Weights of a small GPT-style language model, trained from scratch on English Wikipedia: vocabulary 2048, some layers without attention.
Each number is 500 + 40 x the weight over its row's rms, rounded and kept within 0 to 999. Layers, rows and columns count from 0. Numbers have three digits each. The size before them is the row's rms in percent of the matrix's.

# up: layer 5 MLP up, 1024x256, rms 0.071, rows 355-454, columns 0-63
# down: layer 5 MLP down (transposed), 1024x256, rms 0.0786, rows 355-454, columns 0-63
up355 093:548561538511470476507474503464501520546530467477533496521532518507495516548481540481428561501502499519511537535484482485473482480486429454552521512506477465574448552527562503484512526489507553
down355 106:476581456548507519565502479497504552475462511462526451499457397508491531475507549500450501504504493478486507498549521432526555500523476500509572506558502549458576531541556516530489497496554463
up356 100:542486539512478460533496562474462515395526459575504553515540453478462441446422484502493488502455541515524510453455510501497503456472475579504499561458463527617511522478460426477439566552490522
down356 106:441447454434554437543526504535530527484484573470494474470474545444513414463470537479532463446447483540470493492441559511546508466512542574496498484456446471511500520487489543508511480441470521
up357 103:523560460558424448563474520446474516538545467424531523424546469531539449452426501494509471493487470503527493482521445499470527411524486539539484467414548527499506426517515505545550513468484494
down357 105:517531435487549616462472507512490519534456470559511456498569456531544565467432521545507535540462470485525442495584491486550509425518570499523507487515447456502464520511491437399493581460537530
up358 108:478529489471451571422476513563555553506482474465445489463491512539533447489537466435470490428469455457511419507510540479552494466447445494538474593464435475495396558480488452454391508498511415
down358 111:503468499487517484473473512525475532503448479438422478492439518497478485522429455541502424494518470478472443406504576582470483524505520449479464496447474476469514582449432457561494552526491516
up359 103:477444481538478536545534479510444534597545526536523504454528476578434509520476421592526514512451490488533559577554490524472479484476549516506464518488499534431498566548550469463490523512552472
down359 104:452479518479459466532515497474536443477476530577454497465569454557551465562469471567562480602513570538544500456451502517442436478510563480484428503438456557507453592469523486508502507465536434
up360 107:486556541445487539503532454512449473465600445549461474520424484458541524487570453479519501492479478454440521455493513439486522491385499601477542488530451537511514464543547460487450525422432492
down360 108:477495499409521520492471398465478446474510560446513509476489532463513425436549499486524486487450522528483507483489488477446520562547468491575546490496571509538523502555442586496561469491479436
up361 101:518611531472456493431487528538489471441481524444440498491508485503402548509472481511561478473516527550472479513420466589519448527447546432518461562403485449539447491533468502478506505501551465
down361 106:571493561500492541532510479500465515491529520528563459482471513487504479484466480496452458428482420505495470558597476535491472481456549476459513462493574558539501525514518537491526456488442491
up362 110:554531561596457497535576527432512504519545498547591499490477539532460501465425450518537521519514447483546550447449471555565520410487518505535534520492554448435482444489517544556505546482513507
down362 105:473516434479489500480470504498490463474589484524436516553495468461522494508487526488490425476422435449511492505540506520446455516451472528523524484473480523367580535458467574554557450501532603
up363 110:532447552516472529555503479544420439464512558421534478473481493548471545478519423495494487462463474547507476430353487635525492410432556458539448539512525515507574474451528495454528513474478479
down363 110:433507500492507483456521497512503483455520498480561417472448481479544558500462483441471490554421475587503421484428534486507493528445510472528471458525453427503491552521472504485563443456501483
up364 113:527471536477477472503524505493500486500523477523510529493572504431489522432510466460446449511437437541487541542451520515448503530463486486490430468513459536502469550506430480488372499496475528
down364 116:473428514482496448443455401524519542574527514475523470542457453485566536468496437511510447519515558502565521454505566513465537531481465496504553533367520565452519432556499490539582448502546423
up365 110:523486476515500475442560559457590469443457526521420508493495451424530522576503421492510438452576496468436440494500520486546468424507494403592534539503496493525441478459540526473486512476537447
down365 102:503559432504483493553484531463498512494516545493485473510522514498524446520476503459546507472461446515529551490540556428464547509506498526524562570563487513509507470507549513501502492529604479
up366 094:498535524445488551528534509565437518439469521444504451514517511473514529482542543500399464496476568466515514563537471504410529535501462446514478526523558572480442489500480515477523499431489506
down366 098:473460536470458452488411467495523488500553542510531600531542478474493478553548535454487578484516465502548521464457493495499425491476486514474484566520527514474490536432568473516538536487535470
up367 108:479482493520528550500486451556526516545549499509487552504488520451482570517527500462435541464445533451529517479558461519458518470460588429589483453538439528506553546546492403531500521494525602
down367 108:506542502483494372459478545539480500478546455524474410443489506520542515544471526501419473454474569537527496533524496530501561483489543475569508530490518511526431552492429415585503510529564479
up368 106:517493448490489557526531443497481483500526548495469544481556480538418463540529534527511539523540437442505500519497483511529460434488521454566492517481509473447458525482494512517557453548545573
down368 107:512505541504488506485544637522424471559521509451476496471512484501542537573589462542507476494550501517514511486433587492474480501490504453571472468501554533526478463563503511499544555465537453
up369 106:476480461602444616448420541587495433501437538502528525503446503471487536513484468426508417482556480480475506520487524501511451525578504539521523481561480537480464470527456472489537425379481528
down369 099:484551473452495514496430513472497518435504546493509552540506467519499368559523510489533501492506454504537453465503521467515447475520534514520493497484492499428445610500460563485552526507494519
up370 109:495437519541492470455459452569477505492485412481447458514505512459473498429514532514518412456402491522545494504528573525570529528521519469520528492535446485540490542473489487508448495459464494
down370 106:475496524509422480529539444489523529448478570529498485479554451447483435499553529482479553451443488512494534568508449473502465545606517504541548500499499557565535553519555466563423563521505571
up371 089:433489535507471530566443522458488452514566446496581509573478501467421518447449530549504505534424491519493454570481544468507464503442450495463531572450531453528465534523471485506489579493501551
down371 095:405497533459542510568511492521505584526524571494431586456464493432493485540537505516511449485501479497444455570523514487479507467456497496528489499457462488527523476488472496481466530458485481
up372 107:464487596457476521477492530466467464481588467531507530529445435535509518420575415412518530448482536460452554454448499459409521448493479478477520528510476472543545485486543441512525504381511459
down372 107:507480486485494509430403468508546442471567616506515414452521476559465434450549543497449509498445526564498478466472512488480435512488483527536491438473512481575525488494469508539477485504499460
up373 096:495508507550446519488443552532533454510456465519489456488572551520529530459582467568473535497484493497475540501502475478523512557459577471460413494544563488496468489457498475545472481429538604
down373 097:474504539472524487514585475543465594558505525509551488520551462463520489519531486496516562571468520514494548524538522499474479566529502574483434455508516472541498496460477475490521493419484534
up374 103:495567406469462521482410502427514485466484434503542449494448411541494542425575540527449503507500543508536509437510502446493540561446495426522541496505469534517489450471524519461508462513514482
down374 098:528504488517424490524487428513462548503535512454439477537517494483567495500532487594540460508489466488556522498470547511522489467499490478478556479448485445436579557499511573564467471466516465
up375 104:484492499451478578511538488474514572539550406484496567513500557473522484463522564478523477581547456500580558495510467487450482401549524518451544495463526465500574434438480478457539446537505529
down375 106:583464487497428467493534534467523523517508489537493536495467565511476551576442534434488501499501477541497484468462508518480485560472550442471515518423471532521511553538520489521503504508476434
up376 104:491470395516477458468511474511494465483465513504544510534470407480526435505471526461526473510456455447509467502494543534514460465545573459495537554472512520483538490456603518479447432459558445
down376 098:482519458517478561521476506512487516569537495460473544526517535448535604486480527546437556413515491476501523548550547510501503518472439502489421470516468513487575509516504482467429469497449508
up377 105:447496433512477521450482469526520564529507505525616489452491600521500498413525537501556477577439460482494516561479453473558510463501633515449545493512490447498513433499503528573460518484513472
down377 104:482522509480509490490479503461468474492533538533521546450527588399521483512479487473518434450528482497539496561577507539497472460488440515485525527500543510506526556551499509486456484454609514
up378 112:496531518523491474526525506435539538482555479518427479444528414493484545541488533487504505494474442479449508488420481586490485474439445443437503525460509529455487461531534553514525481575449539
down378 106:574485557466540506514564568486450420444517532534530546426584430511488511491522536589517537503472502538552457458475457516445511513479485446617493421533517495517602496454486454468438456478515479
up379 112:442539450461547505400412484513412458407495531440530512485471524509502504546482505548483524482496535502487433522520477562497513482534445471488515523451443435544525479505513521438533463496438532
down379 112:538513474505481509554407504503553542479542449505490457497530478577467463484538529532563461501554483500458496514451496506480570476488519517489471543427537487506426490478496539602489566540539544
up380 106:551520514525586482452510519509506495473447526485493525574518508459465487504492498562444478406517512515518512449446460534482515537456516482452554450503520452556486544499530538477556505602498504
down380 102:503494562586502534556493486493524504492512586551509536496501478531510499553558510510428498479555569506524455500486564470517526570501481526504449450527450492522486503507522510556478495522511508
up381 104:513474449435498552534470544461459504496532553522411450493509445578485440495537471501507500513480408523459458409528516485557494495436455552473514533531521519568499470486525474550478513454462483
down381 106:552550482438426451516504467500545454523521509540523518571487503418461509514437504495498531476525519511567428462438531450489524481522482531533539497470572577453508511481435529453519509549525469
up382 107:456497485540509508445538562513473468473492532529477532536487462511519453477486488497448551524443551538525423509470433482514541565494519525494538549531515480510479411501443573529546560502514522
down382 107:478489531465472493504479563493472506453501535543458466516494501500573528511490491480558582499515417486507569513515544440443444450462502603465509516518523613559470544448533539493523491467436430
up383 099:489468543530529475511540501515560550504544538466394466539519465450490476515482394458550549417575487512529519502520502539566448495546435473496487509404460488514523502476527466558477458471501513
down383 101:513475502464452494478492474506504454505511482447485453501513567526467437514464469555489418559517544574576519512446508431504556500497480450518456526500517523505506453541495528468510530445466410
up384 105:459481441507512557516418531455580462530513479574489480477464456486500506535466479507460487468488557551457482490512508514469454472469499499456524488533447532426474575494507469531502516440521543
down384 105:468381463496491499470470441516570487505537415458536511476521449441516530504456489505526575573498507538505565546557517530492539491535462532396526476473453511549552524486477540479450530534586564
up385 107:551554523469484511519459388487459541455463486402448461531551581484520479548442469516452502438533538507458470480561482487524469473520522530466551543449501529450468451477492454466539523431442489
down385 105:536519525568528516450471583494494366462509408557514501508475470478478511501492419520541558518504436490501434583511503563458560577475508495489493524508475501480480489553506466470515535546508522
up386 098:567530520507481530511497514477505512503540523521494498469533471562550473456517560535503481503483440467503433521468466511460553544521519534516492497509418520504498467550468419491531482517513482
down386 100:536556509567418459486483472490444422548557549536483528549508456498521512490517545510476504530531575479507470473444436522558530518513572584501532489529479456425536438457495522459545549462524528
up387 105:485456524498497562505540459515452500563546541387585570510463478512485551526577507444486477496443487437546512464526498476468482528516541486521477507505481475576482581485523546418526492530543481
down387 102:540527519545498464522432502495588522487493455419509408574520529534472424491492502443463490433461511535567504541575508540474502496446489449466509432495443470474505548570491452479500466536593443
up388 099:574462476494494484573476508481414458476500531512503514502577549496507397515469492486590508479464507500557499486606451580509516577461527520467546595509537513482512489523432541491520430460524535
down388 105:537559456499549560412523522491485478481453562517461463483576555476483546436554573493484387493508508438454574489521549476549521467581555527534507502546461528485482491525467474491532499479531591
up389 024:543492572450508555569484501443488442481502415511452489509505535498521449415499536504460576463521416486429492545505514510535502483504469505513497507454486476529496495526456494480516427539527497
down389 033:531512502457503469509551423558513453494418468462537524442510494478529479496540537459526550552484534524513529456523465514482538489598456538483490449437481478488563462500574564483456536506515543
up390 027:532426467522395550525434573499472476504547459477519523483486519474405467449542438543474531485475486418519539540465421521508473443536451523526483508462477556549487480532469492515487526477474471
down390 038:475519492457482413543561480484549427502539434459517485515475516459486582422566510459485535477483486519462425561450484471446478523500521468411501528403603493492502518519509524462482522472569465
up391 103:470502575547435568486469482522539430501502532524390449562435473540495525402521521467570477573523428460447502512502500507562482508526513535525428563490469516532507498565447453470511548574501512
down391 100:517547445501505407464563542523525542477441559473499487533515544498486486525546443472556453484490473496498438526561527541561519541598455511478492515541532501517509496483507546559466479579610486
up392 109:584529520533483524577512558516513458501493430471485444483587485481479494401566455484522486498459529489485497551498462452557536519487482517477479638502469418506567483493510458491483500513480460
down392 106:456499562521600546479546439459531597476523506480471454491411488499497533551488590482516539546497479543482392516518522498476501487578474548499491430433534548509518453515506490538498482498425509
up393 103:498511521482524524502518503438511580435491538490569450423530606493554487470556546548525524535524507560527456539525466567520547529491508510546558479508494525533444555516510521513497453516528537
down393 105:466604493454493445422522485502534490474502518511486499447460459474427539530564547474515480508539496477567540523502506485488449459580510460513512583524558493474493502498554453488456532457507489
up394 105:500507506531471522493493596505457553500534478527543495474548436530526552512493529476460590506480516472479525452531397511492483482475491526498557495465539517518502397443509500532484481428521520
down394 105:513589514507522532447462465495590412529466457517443547526540508445498460562532530527547505539551475420428512408527463536515549471466480515525485486515524455520423495442491508472501397492481509
up395 099:533508502551471479443495483485487487537498449495490543472553458525530574445492492527490469433490512509489523570487451515435514538434530544482503441532492461564455573476494528527459562532535439
down395 107:492495444421538541461527548516466512495521567510406395500555480484498492546496526557541481507447491571549497495456499454454492564504479540470519544482479469435475449519571590505493499483506485
up396 117:466449501440503517442540533503457511499505487453540516490494463471488480568513489442537498554476515532505511464435567504551474474418497436481441477457430491414500494469466531505513495525524515
down396 115:517611471454550559540458517428501522494466529460514510501464473521512487481504533435483491540502512504438483406544536483441547520514535492507506543576519452482463525559578556577487508482535512
up397 095:542516509488511516523491514496468533415501463477562475523519504490572549412526537449492401485521496506467522545468491482432470493457527442522513516513466566494430550463500460458486460502486445
down397 099:490497543500518541438491536427475428574509456446484501491448537487501472561502468553530523497473461493440491494531530584517472483482529550553516485459566553469420512588481551491545493476500494
up398 096:511560439448521442506466540467483486506510545500467557427499504506539429428410473584423504479495511480488516564526523472534544461471506409546569510582494522548461526543499503584541504448507523
down398 102:511464490501503512519502564395509487505439562482567398445493453515578517521480514486455466509472444531467480435498539558436513498504490467423503524508493450491500536546492540509501466547500511
up399 106:500452497479469485516512559471580540499486529500454575438557458590513535487592544500493531550437476455562554501514524522540490551487498517469466541553517475481507448444496527506433446492471509
down399 108:439529563449575503541517561456511483506480470541513473474523448474576434523483483571520536453453525496446498503472499516578581567416486517489469442432482566494524496478501567471538490463423540
up400 108:459480574445438438518384473515484471463503448456561485485446466497509453448476436505591536493514482465486544561443556477467462482473486539556498459508424549635517536469496551505529497551486460
down400 102:505483588536477449506505530508492491507512524452558489512498563471559453556533496526491570517451490554542498458524558474497504584530454514498486415499597496494416446513545494520542500509480423
up401 106:464539547518517487487477560519528383481499488523517437538492595554505540461523481449472514488442526517531505526562520422435502498455486549521483512502436507507441474516454503519522516561491489
down401 103:478542510552496439529461469538486490434508609551422468493568503389446543491553488464504486459550464501503388429552557463553478475538502558504434468497569489525502470587569507520552575571569509
up402 105:608503465525500480421455550497450487486514447544549476540478500481501546502474486500543498453468538480472481514482531537460571464467510506547488436465520509474425491486503407501457503514518503
down402 110:497471481525533473523523458521500456598568453487534495503427511505523510585479497428469489502501480543519542453508478488548518475489481501446566491534484405448525469552456486571523529558534493
up403 025:521486522428457497462509551489533449499426483450493549460501567448527526417458491512469487528458515442467494594470511494559411463469462535524490458509532472487427515583416456456493516487480528
down403 026:496460536447450503454543526480475469476561525519448426610488412464487518547547568457440424510493544434560506527521485513479483450499463496564485468515450485411493575491440518517510465518499513
up404 107:558435548480484506499489430543539451577512521507511471477543546488587450474441506446493520456535525519482508458429541541436563466505464528446483509396490456549470478572424497469547490477424514
down404 103:523539482474495471563538479538528489538467467448460495468457497437480512518495490551583463448481520471580488487447499552493475460570530443542524498543545467446495504466469443560453431467504546
up405 101:531463443570493485466509504541583560498575459553434492481479453507490471458537513443541589547515533516502508536477557504480520479509467511455472499484461459584491540449500531496522492565501474
down405 097:501535508525502507432494518479491532560538498534438497463479543526611586623469461523504476474466524450502534501529489501468434479462504498612463474539524505488485552558468532537541540484476533
up406 105:468495505565523443525468525535516526519510451532520497501426557458570531528505439545438540506492434453477610525460550567505544556526499492519482549520452574510554514512491429478562411532486532
down406 102:475472626473508509510436497550436484454461457497500512511482463433493495466406512463469508490590361497527584441504464577494508518545516539506522555530556512519504506573497525490494555488496461
up407 087:506543476502488499491477494562488494456507504547546547495560569442481476472492477523510479505471487536468528545418566535499484512557466520563530558427535432560534483521505507494433463541515441
down407 093:467529536476521505487495452504530537555526495534514551535488540492559461504486502442513457534520536541488485475545562496451459423507543558442521473574506451468604467535482448511538479504516370
up408 106:475580431482505481472521455560476560533568445540533498499492452511501491449556539491451478458469439422535504483461512468470539476498637372526505457466540502559526526459504517446481475575426589
down408 108:508555492532512480479516512507546435497526516540521555473507480452539544453467472554521499539613527538461511468546481476537471359509547540480466504523505497519472541440498482488496515523480562
up409 109:526518468489449545498430597456459460523470464498563493497416525480451479504514465473433511559526444488423522483565451498463556479512565476494511506477488538501519490516467493507616542461542445
down409 107:539493473465569568484499514479472518524537509465489499539547469559446517468499456486458497513454544493524496491463485488536474533458472517502472456558543507497528382512503527579502522547442483
up410 099:463492554506429460427478490454428494530505476509496501431547496424584459433499434587566539504518447469505520519521516484470470454504472483462506571475507530454466518471513545475511526429494466
down410 101:502453522488513499454446509542528446467509471485530475506444556494510528530494488471470457452524496431584449450475479509482476531509555546499509430435508507491530425506549508546524501453485459
up411 101:466513565553524508430492553543505507479537562508466507489535474484501510500495490467514451442510562418477484508486520574427490470536534508508474493503515510487438467487491442437588572579482412
down411 102:502469478536557577479409488469553437518539479549497513518533444467524477553482476538489508449542478539511555544534477483581553507474519498450511521491508530544497403509546493526517444569518439
up412 101:543514446456523536541519496531489522437537521456503540436599556498462492562479495506473480509445435511466481508495443488533557498507482586486510533556424530493522556540453530445549488529472527
down412 105:551544608519480495567533482474483509450524482486561476505420470521458483494429544467480504498503516492482484425540477445455485551461495478437469509485483505531515560497535556575469508468563475
up413 021:502414503500397539504442464432450439496463400522495475547515550450476515444534509464536577484545531535434490529544502542425488503532507477470536472469553528501511452512447516489503492463480602
down413 032:476518526517507506548437464529520460481473555560523445565556597482438470484513588494461558548516521610532491502502541472479446517543540538445501537472459453477488488536530510559520497587494512
up414 105:486531521500473426462480497440500481504496453484482492608503547512498443553542497552536535479531549427547468508528527524462444538480455469443479483572478422508467444543499513541534450523440522
down414 104:588458458570466484506556476490568567451539547523528493483526456444500555479539481454476442486537523478457546541493469550481521528410430514509466486454522496497540582501450519537497468430497422
up415 106:501520465536574469567482567443491526504533482524524484474538478471464513538455421506507509479574488584473501595555455509489526446509526538440478497481481492529510492499435427460541585514500534
down415 107:548557445495512486493579440570511510507486576469543469479536521505419526473586467484491473488494479539516536482491502469502528479508473528480502496527493498474489526428563526609501475447501525
up416 096:521536471435510520476469494469590591484560489532451541445533510473496504436519468561474498478443438506502508539517500515498543429490477547504487523539518499529435534614475435450546465473453496
down416 091:453449498489464489496489481550550465540525475488544505460524466498446496470564436505462481511489461453494506452534466461419585552528515523539568529543551522500540469568538505534498520506560464
up417 108:492464505516515451490525498493448453564569466509549507606533514550433577507570566561530568460434503469485556486459478481447443474476526475517475500480467427500516517533503400604440491433454509
down417 109:462501566475548426496518470521486469497535482497491447466514562465405497534491518482484486500470452444473515475563569467520499491482567450447478432541419498474456477462565488514516502552506582
up418 103:501527507569496478525458591435531573529569462490518512557527538435524501486527487494547458425551512454504514493579511498426454456497490531463442466479513520515549548478436537501453586537518503
down418 105:502492587466456453500541464469581518487530534544494480542515546528453380489509522510453418494517479490494504492509496496472543548449495572448470458488508563488496489547504506498436528540578520
up419 107:497530485538454521471540515539466453482490411477497529504494466467518518480495535522545532538512424527553466503479462499514466518461562489489455489408446491617483515493502517467582466521394490
down419 104:429584522543578444501521474505483428462502541561486505579516454484485461526481519574497457498436477481528509501528539574475414526496455543587439462550553446509561509402587525555490514456483515
up420 063:523521519465526478493530477560521521501527502402447467508527525554494471514494502497548570437500494439485476541476511508565382529512488461507527453545559565607466526438531487527443424458506515
down420 091:552524487475597409478480503451482488443487526530555481477501522457460534539542538528489473510492442543589428461546485493521479514509457534529474472498527535577441513527509434526571513557574458
up421 090:488463510486489443429483453444520500501549506478571466483523493551462469490539487503492467562467433451426492492573522499483528533476501544439489506448367448526508538426474474434530520483487501
down421 103:423522427499543572463465541461518468475505511489514477477534528437490456465424489488502557478462534457471519502451452523526483504469478505503497485499513488412551503616536453559510462470508487
up422 102:525473536493511516493478455538514506581490537422487540462501573588497387553460445499513512534543442464439464506460556523478430448571498490435524502449505506521487510442525436470448481458526504
down422 097:418477528467554544487534413531467546511465499507523456460464509529525454518559533522529546526516488459469546458493562500435373515478528506508501558484553475503510533444545462533514489395444529
up423 101:528489510500507493486443456524508491461459516516497481538468549570454462459535515531480531572478507477549446491482507522542495504522498479459550400509536473548525458486480440578508429537428466
down423 097:501551511497509513481483502477499475536501507515489382590469478588486442535480548464527534452517423522517522541526518420497479530544554564579500534433564551532496501558475491472466584450508589
up424 103:542460441485561448484492547586523568428479543524567508519521441491487485389463557453471468523532467403452539464485515495533453527496529492539540423504553542545481503464490512513484561501494508
down424 108:447508473529502481506556486525498455476538459545431510468505511486476465443527416449533519567517450509553550440501486495533475550555459462474457471502479542465412537539522478461477520467466527
up425 099:500509423506469527505536492456495573487545444524477519485501430564548484422500533468477503497510510507481554547518487530534548441559443508519545498504495517543469477480432571451516470497412490
down425 103:481463467518444429501469501421450534475511508534505502533478461499518560483457588477492584544539494588500473475489497479481523508459464437527578445495577474464533482469475499461542424477496495
up426 113:593537533473488492396504471524542520522479475459515514420573497538481550510475434514575542481480552570519522525466424489568513564514531485539486551441516557503525575493469534487515423434493499
down426 114:554497448531448487496489438457522521461536509456502496556496538520470545442507480470499525536464573531539517466412454509535480483470464483508431509472491528505566510465490482432503495516510568
up427 104:508418481476542517482490539446449520439531465494504463598499500456567458481430495546495498504509567498401492459560494483565483401515561527477494524565464471513488530522483513453495541473540418
down427 103:485492518566546456483477531467574510510492512580453407511571444528457507515514548486515548470486529520558495546480560479457485446481501497508497453461528549493515441532488450519522525490480527
up428 114:506505480569473509530431449506502547430559427456481458527553463521518459484522454515514461525551508439423480533553503502577440575483548516563489478527501465568435479450559446492433550477509461
down428 109:482472488470514506522618587512465531537437435467437476509500490494471461471526525533490429540462504560407498455542596472508479607505511417471513525565528449581488488518473535531500523512534521
up429 014:458479508577502518518443494447530495539442532499492498537497558418446535411505493530506531501498482436480495562474527472475474512479578501509509472549490555529499424499492503569491549452448479
down429 019:432461556516590466471499496491511507499527567457468468486492488505473412539553484442508382527483526492509421462558492505461509441484436521530488474490507374502473515472544552548391521508535522
up430 104:464455502462516509480558540530529541487569535535527533509508410558505609467481511480545541507445425517500557544530495480468474505503564489467445500502455512564501495515445488491476461463487532
down430 109:603473525465432480508483465490496532491540497486501515513465461488556509544514471564527480430413523503519537559524502509592493536474511439466526492570493504564417455553509459544451533467517497
up431 101:446444446461467475453458476522493522543510511450502460466518505477523473497441462526583512522503444554548507552520472461411417494516510502516414571522520477442470437517485568500551450521547464
down431 101:528411456437522448546520472446471527434535496533450604509441522457482465599450471454555468588482477561473433475556474432451467513534536523513414483570485464504460456515556499517513524532619483
up432 092:479568505489545477553423473560529425548569488514530535480488598479470540466556503529455459521548501485471542529495445413470534518457426520476477599426476360562512489488459505562536509458518452
down432 092:472408520508443539577499500501552550521541475461502457532522366449509570566481501483424517554491579522477438566504516491481476543509501557525417476540538554541598489459503503522470537461513528
up433 023:505447500476517472458454538487523529499443496503534502534533534540546544441515539470526465519513469395578563497493494427476487452521505491466551592577415491468560442469485472499538446475439497
down433 029:506509536531546500502500483562463447514449486502526548507495533470479535570522492461524496520534485501520523469539543470548502476438559539528497513468439510431557609432526496497552563477526463
up434 107:524434533549515513579422559445532453494516460506575514482468485489563489546559463481533501427506440433452528447511484480525580512523537522510480483455532494504516431543480492495522495476467477
down434 104:524510547533574563385520547484496551522487501506542535492497564507437470490429496462497447563523487529441487530530530405463492536533492563484505477497456452512479572481582518532557549439595501
up435 101:474466496445462446445486471493487492512465468480477541593481468464482519501496486469528439513446546513478536459480507536557453454552573431587445480472483501510474527483400579491511470543527552
down435 104:505542477500558490450464396572535495452471476562569476526486502516485437499485499557418483513507509578493494427491546497511475569481585524488520517495453433380426601473474506535451495569456482
up436 103:510520465598481467462505552481466517524519479429527521499520432497525498433557450462424603562518460408477456516534527499491521599436450563569521498444460505547568518456507586478580539463550514
down436 102:465486538523498522487532533459531545546575520496511531464478528526481439493470498498590641515449474474506473537483481527532489516575484451586555474474574505507521500505475545538488513455521481
up437 110:445515537549551497422470463440530456527555463484475519512503482489459539543421488456542474440495497466490493488429486551493553462540541470507503527460512571584503451451513515483505493495438507
down437 111:483484501435501451494521539545477431509517505463496461444528477464446517461448507475533554496514402460527458450518477512480427512541439597509534464461560519481453468442458519503468485602452527
up438 014:565468483431385534501504478545527500518482483521588506518494526504540486463537496582566487486474515535556475537449500431571517404471528531504548474501515498569506509506397524512479548499490477
down438 022:507491448547479495475544499590466501493460490513483511497516535503533477558497494526529488502545544509515488407555492579566509551549496432595427445454539582512472480521466491511494467461490516
up439 108:481518446527537491445475494546498556530526546534516478415525499503517464482523420497532567457491538433505464514462476484523489495524481505513476539487511478458511535485512515478519501495399521
down439 107:536509500411506492480431491507434376549491606559481467517491483572452487478540529492546476503450481542523540477519480492512474580557523462555583594458509502553530487509488450483541476533519535
up440 095:546472463528472455551469486436490548492455512482513507477533508440557460506428414497442505466509500559503467549443444438484511555475503504522499481476465469503492481508529520466468387505485527
down440 099:509541505540525430543451550527476464576517533450539512471530486464540495418532478490515492540486491483470524509487459523574520547497460475522451538549521494427464553411501506530538411488515527
up441 100:447481498534551484406424533543463570507532514489534485505465439499466539408550410464475485466499495519529492471566605484502449536522449471513483506522508486540502571474478502481533509504529562
down441 105:493548613492514526520555463462563463518506542450478453475476518520430425559574516497462535516422517490547457499471540512579497523534518514520535500554504454459514563504509462489486581515587567
up442 033:508439537504393512493454487511542519482478487537540523500542495533469523491431463476473597434560520409508464481461426528514477480524490433486471517440565534549490470491457434396508517543480454
down442 047:498553568537569560575495468482467509547515447499473558538506478450486479488556468508442513482548588560515496536501511517508507551532527583497514474492509510469496403538503536463562456459459609
up443 109:457543527499483519501482458520473475441515517479535510526548482501568457547514478521485489519507524527424488495526492532444588481435460447558468457516493585514434506524488533468502506542528460
down443 104:546454560462464443556521529522482520487486522479479450491549526501534481556461469491540446512535502438562474569481504506462496427536525481559494470536462530463518456539562482460516476485515439
up444 107:486482632488534444471464543439521503446502524492485565527499452521483556513506550447506399563476468489494484513591511492521482493453433452409456544525526523463527468535541473449432469503486479
down444 100:475469569488482587583488536517478548507517478499474550446510516446433511536506494460452615472495507440452491525486491564505506516501472489500478546544425558533569551481498521536455493473455497
up445 114:479511496508502537468496487541476511551502422412506502472554472540459441526533512550491500552458508472459441489436509521455511452450623557543521571515482449478495514479503534557490492587520510
down445 110:500561493494560451492442523531529460453489493571438500540465479417446547553516443520530499535549468509535468397513499517541444442470466465521530492507473534512515468499496517483475543433502518
up446 039:509533466466458583503483516481484455542482392444534499453494446489532546476526474495527451436463456461421474496472534489517539498528558429518542505524616432525518485510552514486449492522551440
down446 048:475551515586522439508481510437452524488534487582518476477399449530518506437437538525529471544535461500518488520485524517446509439486562454469572479492448495459451538470480490489469452513538525
up447 111:461437534556520524556470462475479588525476478521363518498513476484531543442463489531481485452486471493517615462561481414507504480508511549534470499494484548520550471502506537491498523502513490
down447 104:437510479447516415525470540538496495484451507494507464492478529517456457459549522448478489481529543586532447480485537499496476510434422487486524514495490549498464543497489566487489479490477476
up448 026:427452502529444507522501560565469488506499488490536511488566413522487536488453467472387528504499453396495488508502511494579477462431471552405551539471513416512486556471429513513522449459500447
down448 047:455462525504467519485519492523451486449408522519509462532500550460457454525524421523484500593525467543502498490501454496521490430493524482493475491526478547502461523473555463545517555501499487
up449 108:537501504529534505467443498471497602393503460509509477564499476423511482491486493492522456442490549463504494506466532541519530532495475584494517519462435454510505431427522444503449505446510468
down449 105:445475488538591467532483487487505455493486481457405526511542459547547502442496477435498503456530482487561478509520529521516492541550527456534504432527464522522539513498435523488529485448486575
up450 101:479508487438415530350451554483501528557478579538526511501588487557555490531495504494508529544435521469523449512537486518488528534543531482532523523518444559501544509505504487539502422434430581
down450 098:505548478519449487488564489497529527478540521409429480534507494401514525460541523506487403521517599519594546483461487454460518462492524554535528526520507514517501523475532500447568480538523515
up451 031:481466386550421608482472465569485504563435503481516569499434480519546492415489457488513513531519529454459515481451535506505422540483466526503537471423483526609502440528466488465485493519488565
down451 047:519509448431492490529471469535548516479447438464452440483485443597541497468492560521542541494521461548424417550483460495433533474486503493487579521506517513534509436562553515551516535467521470
up452 099:461495520440510532429440492533497541516518493488385555439481539486454512508522470376509465510471500551482529428518520452551405419458486457492452459513553461480458469545474492467548550533413498
down452 100:454504447465467558537481516567525478520496525456533517543516454493531444552494483432450490486513474563547478470491516429514473492461514510498473502534510480485480463508500442461445547526502467
up453 108:513584441498475500473486547490545428449475525510497546449447427471460423523498403512525484563548500539420444482495462497448533557469476490493408544439466514504486478518455561533494513437552471
down453 106:524504491457551462549453481479519448510531490499470519521492525480436497466456511553493542470545565487531563525495438473519471481502488487555505502469513513509545480507543472459582442543530450
up454 080:524434569491392519413477515501434587507545476484524585523480502510484515462524540534522516606524514449526531558573580423536491530470481480464486533452460423458482470472502542541475446520498541
down454 091:488500506527480530527527538547495478493469528550487491516470440492433530458526549501518468541548537517513482541524561549540440559468515517447497470578544473489538534508463526502452481476442453